config = dict(
    norm_place='pre',
    norm_eps=1e-06,
    optimizer='muon_variant',
    lr_mult_o=1.5,
    max_seq_len=1024,
)
Each number is 500 + 40 x the weight over its row's rms, rounded and kept within 0 to 999. Layers, rows and columns count from 0. Numbers have three digits each. The size before them is the row's rms in percent of the matrix's.

# q: layer 11 attention query, 64x64, rms 0.219, rows 0-31, columns 0-63
# k: layer 11 attention key, 64x64, rms 0.222, rows 0-31, columns 0-63
# v: layer 11 attention value, 64x64, rms 0.209, rows 0-14, columns 0-63
# o: layer 11 attention output (transposed), 64x64, rms 0.281, rows 0-13, columns 0-63
q0 083:557442523478488565464465489495513446524593495516589506543547461497587559475563557492540488529561509466511511499501540572494485477493481551487476450483516506525477485474432520509533557503594517
k0 097:428543512546513502561506513527456485418440469499421509489537511525475453481455452507523492472423480528526511477543513462496428587443468479514444487533449432514518493544585496493555519553502513
q1 089:519499489523456479436479481514453455467472496482443515513421549517503531523463529435466471502469520513467488537483435388558517404514572591573520485493515512484502533476510562515501485535451475
k1 090:485489494462532453509538462455457529574553488580550541486525479471488521504509420594508527579448553626554494516548502473489449519470489515516520525528506449460442532470495520521513494493488466
q2 100:514501525459527464463408478509482528487521558477501469490498475573516527465524546472554465508437489520481493497400566447545544490503499501446441405519407492527441488499492485514435494561529481
k2 106:474492485517498487532582498489484515491442473577504557490441550454572421514500482537465507487522479531577516555574474493479470554542494437540477564501489505479573554493513508507579462489475571
q3 086:541486516490547568566448500470535494513457562496494509493494519564555537527524473494574526509542453499479539511459518507481551436535535546541500494551464496526471483515505446526431577608569448
k3 083:528468509466558463503476464445527518536478475459508418599566436470484489506499568506594465493465530473451479537496536445491494510544463531494487401533440469520449450511499529473461504515448507
q4 087:506487518464513508447437516526509456472556439473469448484440500518501476507505535531555477492466538462484476523435462451561451472555553610465523538496476525536531522490426465590441479561507507
k4 084:392465526425521478436520464515519484571456545486440513463457482557513506528484485473550512455551479518479509569526509456598470581498466500510443499537481501478483542531464475571484478556506512
q5 083:545502518505555505461421548459474515489485501514615496509510543479519509435462558495526466520464479457417443453467531421496506504528534513509559582468452470474546472496463432483506463510559494
k5 115:553479541509492513394406529505500468514580481443441456486474517480477483555499528448510444465490491519493518530494478496542545497567489596456456534462449516533544444489495513472493467564553540
q6 087:520459466560547503410517498535522505536475481520546598485542507500526502464482519553446529562484497452533561436563516517383449550546440499532488516507488509481453527497543555498508538501520466
k6 094:471427514496497543393502508501494448501533482491494510550472545517462522502476542483480523534548528565559474509571472536522539508505500481583509599435486553476545476468573480468512409512530470
q7 085:496434556468500546523494522565506489529585493589518513486532525455506492473453478566507516558578474521485466429413511496498426593527535497488546495547476483501484478480544483459497430509478466
k7 088:508496500524493439435572482501501460552490537556565511518518571530486557475579507538441576545536561543481490517530463549442470528512462456560519501469542546551562477511521538522561466483498531
q8 104:449515489506416509530608454545476488520466510517507514502473457455513473523491520498418555501549513491467523512482454502480516540485421463522513542486521534572567577535566564423482503458490544
k8 095:478514520448462472503576526443457555540459558535453620419517537464454495465532486542443563520479531527543518428489499459446492508525461482479520466545538500484498545470486544510454477444511519
q9 086:521440487518506491509509495520445543473504447522534499499513529569570523476426505454416541491529513458487488468492539520513508505420475446522422574441509443470514500458573505513406475494566541
k9 103:481518515494495487519560550446500545532467543548522534480478506557482528540533513513475506541482543494527500459483411408467465501470493448554475580466544501491626475539536514489512485434418503
q10 112:509400505496467531578495509549536565489463445482493486525530561508535491557495428547537451409547504427513452525507457446492509441531514537464501518523492490545485465511501586525503569527513527
k10 089:503496519419474484438428495513450531554543497425528489442488552481446468471495473480512481444496484505481487492490556448514473503477528512396520444524485440531440472518524455610430507479491478
q11 102:502550495537521484461539474501470482442490500502513538514609482525501523562602529546516473521428504540526539518560532516427486472499504478487408537498560441549512475443449551509459509495437489
k11 084:515487532398517483463480524518431512554469468465516489536540508482522582492556477547451504577470525549594471512511492461546515508542491429508510507511500548405446468470498553492529528451488451
q12 084:477558506542405495498522536436501541477528478474418502450496455474505442602495523404556475484481495564428526486500549491558487517497537540535542518512492469553498505473492476503470524580492459
k12 101:466559496529462592511546443497523478461427474495574479440442477458513472465500547519483543456517438499540488488525581446423517479476504485478525510594489529503478513572455487541528512524535456
q13 088:482534478525553444539513487457494509446499546450541506515592544545504527508543520534473516498592485510532496527521512542428501505444499462465474535476602480471561504511606556533458459482459491
k13 103:520497520535509500558507402495499521433521496535515486503584503528510481563500497496441528541497532538563522499566475483512474479482517415531472504528580448476577520433496459496413475424459509
q14 132:502623536493546464471482490529525499548498463521434532478461467508477493454588583475456523502495521401472441469561472488482489471498500487520540471503418556474501481499527520529486423462463478
k14 075:434423478457505571527548550536487547488545464511509481532535455487455464528506480510551510517430501550487525486497539526455476571477546490559490519459514485502511521376465477494472550468405540
q15 094:564468454509482494474501471483473565496497521523489458487392553446464522527530513531503526380522511520477551486483520483451494496539525517449545458563478485548473423564579450489510481546540522
k15 080:518483481506545552510429492456522554461376507474497457467500524482559488453465515499491489460431481493478493540434543642535500495505465534438484500465520522474514501509530474563448514484504550
q16 092:471461502469434512441477559468507488531561475481564511446510501534489422585520480483468471469445477535487518403471509459587524477490497481537436495477474455475549478497438442533484497556531446
k16 105:540470470517444541437559518517532465510509510474532506471454521470521454498552418425573449432554493514469550481451487484454546560458536485514490471519513515514506546495454581535576482574501522
q17 088:515470476503499530567495432497467572477489502545493454506533527463464516477444406481518433487555488577506489540488541549520450555401477541526492564554514520476512567501487521538558541514526549
k17 120:473447429444456486522514546441458547533505487495532496503454424483419478572473493449478448472495501465446528560381537505568481507467451552514496495508529494450492472486495492508578535517524502
q18 128:530597567506490480506553517524543467529500478514441523482508530454495514507594496427499540517509506485483515498562420478489508457464469474458489482513471500485632469419511550476450501480438489
k18 122:439557516449510445513487504559561481543526482533478506479500485490515521528462539556497542524519429491531556462539398452485481480525456472531455488560560470520496516502606485515487473456474598
q19 113:573475534575490427464494494582473529519455460540526474492520504545525560512456484473466479512467487524520539458524486520442472551500492490551400532510450502425499468419433474513549540446476514
k19 105:552559521523561506479398535529512465538530537562465498554479510462523512490458505515532544507484447539438466486556450548562456478533542475513566461551443500525539460437515461541444458454487498
q20 091:505532475534471554467501512485468499521547549536500441522536554490525496515512431554483501574447494618507524515538533582487463515511445497461495454411502576488472495504568480510534464422474498
k20 147:550553538499480503484451477510537536492528439558475499520525533480531499510488471537438516482464425505491493546580453530544446464415522503451558402524504493456484500480502458536399464475449536
q21 100:500407524522493520435453470546431454415453491486473477522440525511481443529496496472509470480506486484526532515441543462531431552462433463486432538444479479422473453479545476481519543535503548
k21 124:549441502508493505473521438520530509426445461436553487547573476536581497478463524545444516554487502508502510471523543501565432534510469524504483498589424499530504492456441567514505472542443511
q22 103:506525526508535462417488485597543489520527472490495513525521460491479498420436523437512513423476473496439488453526404456476532495494472568542557464485456510565497491499581511445465488524457504
k22 103:558543552509484457567447440519550407493500529449406549507409529516537494479551497456427540521488440531544466466527446476488449499501497552469490504497500444517518479506432503534482507502516537
q23 101:499472494485467494518591464533448503464457497492482468594480424490429445478507458543527470464488542435551531460476524437504538522534482510556458466485500409452486524486417443507527480494548487
k23 092:501569514529538552514505504580502548491452551509470458524561442499517528443541472504540542553424420526490508514428523525413535503483500520499522504436524495503499538526425444548467493541501571
q24 076:502532574428514469513436481546438565528529565531455551528582472501501484514538556490453507494523493445474529518541498467503452596494450539482535489477480534549503481526524475478523437600480496
k24 104:488556506443509554521477499516483445558521544477413503493470494492452562449547561509442480497431511488482500533427438490538498513533519473449567490515523501553447516446521485496495485414422438
q25 110:598451524506474431499560512587497470493456502484456468541474436604514546541494408473539489478479476473494435519487481485515511519481544521509455480568435484499535454483421529507495501494530476
k25 120:536434477489459543464555486483507453483460439480548500511566485488455475491444448469517432575480516485457490477610544518450489555485473559569474509469535494554454441548472474482547542513486497
q26 119:463601514486489464500456549456490564491539425539437571482495552463490537545555512479529538463475525527501536462546502413555519475517550455459537488497491498470476475562446505489441452511510435
k26 105:531554568538509465432437463559509526436445503475461488623491539479493509488477477570489521539499489513537503505548450496487469414512527514481494505518541498555540465510523501547416504446432516
q27 088:529611492499509484501506493442582494489466481448546556458467492505511506429493552537547517529502441491464560502522487537502428408529495531486515516546497463540511480534557517520456534568543419
k27 109:539492466531549442450513499476530558479580513510508509466494583524435503462555450501496585482487489565453556469564448502516524424490513568503515519531480483578527554485515477497425489453477485
q28 136:499422441519513492503527447448470567499455501446554509525567450483504442537480492551486384520531558511547528533500560521540464518485453511517421495450553483462445541503477463517544504484530468
k28 085:481523494522479391507509514500471565476558539565538468529471454485462540517543538528554485501498514581494526537441514470484458443547467455506477528497502502480458479444541515539575577491433576
q29 097:545502546520461503497491572544497512467593487566461549509500517513524464424602482433514566548494490473498484489586471475542516496453527461529466451541462504529473483507505483470572529527426464
k29 085:543537442543571533577476479406454536513524513533584499481474562500458503523510529473545492525425522484518532496506524473453506518600515452545510486529483449501490486483556452555528415512490524
q30 100:486487528504500561474593426455488472488468458454460420484552548521474496517512468571428504523439539467497554578537528534560492540482553489473425482504539498469476488518553512521523450541525456
k30 100:504524545480470565552551414565452490443483441501558493463474441499503417520478439582487504510529523435504554533494496538519477499478529478534495547469536499504495538564528573514519506547553562
q31 125:542519517503516505406507544544535523465497496532522528529484504541493512518513459440501517481507373585571493492524479508521531516605556474451511494492461479544511486463505494534575591526455491
k31 100:580472530530518536484529474520432553458542547464515478472490477558521568507471518510522513509419504553500467433495579465545565474473480503487469497529494558468472406432536589511504534475495517
v0 094:527504482511517470531472508461483533521441466508456555492569434505530535460509499436458509515525414597427495504496507548499528550504539451438512512503574522506541495530597468529507573536544469
o0 101:507523466556571490480489435495460449527501574500552585540491556561504538511506595496527484555531527510573526550524531453463575439549464577528505502506475533505559507494488478461491508476491473
v1 100:510484475494496459439488458419477488442555473504504463491508477406504497496541468547488460429502513468619514522475521533427549473511474424471481504505557454526550476551503469478465482499567558
o1 101:450512474576544509509514493506570536411500497468564502554481540501562487501542521439481515490578459586526542476461500504520487568468481508447474507504582457523544550537534477484493479580481546
v2 089:484419485479445481604485464506478471486538496433535551555498458502488524457472458559450523481438513525496495530520500545528589428427487468503501479481527468496529465577471466523460578502515462
o2 082:538490532452504476482568503550531436497532520513464484514423522521449538441601508538473571461527506546465424451539435450528537492511454524550541496522531491471551536527514457469523553562509472
v3 098:522441487574505522550474526562458523594468502533531508541482446489496481508482541490472516513485467499432553504489474579567552474499503473459543513556513496526497498476557468408518518485569601
o3 099:478536473513599511493392521520508457475495586500500517544486494511517489477544478468552430507473467477454478519456499462523453455518469515505516465521466613509533482516441449434470532419535485
v4 086:480491517561542464466529428520499525520498479509526478507485459522420468497437532526535456565452495440482482524543490469465497564486419541544478453448427423519429512516515438493518493584522464
o4 079:504564527517446491448546530502497512445523500400484420485569485568472465500451503577488519445498527550528534472469512491430402477502513426484502436504481484469494450510540477509498532500494434
v5 102:538480541511535543482516476455484454518579489554453563512577557552478420476552454467456484494495507538527486563506445499488481466477495454504579528465497511498496470561528458427511531602513481
o5 096:513489488571509518553473539489497575490471530503415469508510546551480438484513514418555541524523437607522515553513525441462568486501471471492465515556485534547539530481540453484461544437500507
v6 115:466517541515425479503497407508504446532420491483535488556484495504400528520521503478462421456574477499439474452524476471491580482509448493494565483492475501472548464506469489512487502492498393
o6 116:528531486572460476534595555545451498502490490452452470502536558468470489485497445511451465474501548446492480479546454464449423481477445487466439504498537513430497569417477507520504457457501441
v7 086:496485461459479493498480515482434460545531480504403547558564534574478457424455444508486522505547503493456478484528531500522433496605528481411487502439510483503478482478527476463577552497504512
o7 077:488460486447498516539513478434524478496534503553454482556429508544555476577489511440542521571412485503543512543506499435513528484487504481482484528538418541476548448439512436514495535449481424
v8 093:481522532542501502504573517508492482476532531501528421542482576442555506519458518489498498485457521497486489565463479578492538550531459508523599517460493470532578507420580597514463493496514507
o8 098:495565593442521522492535500446552510489481474504489519487597427552476536439495490536470397495534440466577477510469493554497466546540488541471469489525523482563478515467427500486527476473480511
v9 094:503478407553479472512525469502498424489475506487472580523476523505410541548502476446381500437512472465494420527501549554507556535456436482513513495461540502532489502452493487448534496526490526
o9 086:478541485497433507469464577413484481418502500505483526525541502475506551491540486519463440486549484497487537559544460451566492483465437548556469517481532457473558551481528498462572586525456512
v10 087:436482453515493535460444428509466474474468429465530577539435469547497514483519493505558489504474580497504514477518490493524471433588552453485436458550491524561547515500454501500442486457535557
o10 089:492431502510490464464543514527445438496493578499556487480451548481496432564533460488527510488492474571433524449409518495532442526440534502518499561433507488496547484535470452538531476503423465
v11 108:515501474518495475512525533498469518527527521546481554513520455582503466545534455500534599467503476503527439537519576489566481535470532534482521472492465534516566450514491522534410589478600533
o11 126:476527517435478596537576482505441470440457571506541532526482431558454433446546531441474491532510530499511543552467515523550482401476509500501516480496497536557533526506494516495538468525521444
v12 098:493483552527484494452547522482558530509431557533462443542544438522538476422484524495472481505544521478527519518507468445594534431436546541523497495494514428509523460465470503532485468561516405
o12 095:552503498524458516530499563567473557480487466530458525507572483460454490491559560488515541520472588485569419489494540448534531485492536445421513433475509460548453507502441500427460482492513497
v13 091:498521456496534484532516568485510512569432522513481507524548533567447532505497549481551472406549472560477545486533550459510537478495494498467477521455523382539428495487515477515513434527464569
o13 093:529515481550487487565531572448492471482516433439460478513572488425500494515497553533503482462500547482514565562528506460531515396470529468482522562510518541516556441507450425490470531516557529
v14 099:492512495546481510478523519514538482500422522519547454450515566532532552488410513513449582476413486456457460455512499468549472444567507494508423473480552492538445483552444533451495494535470466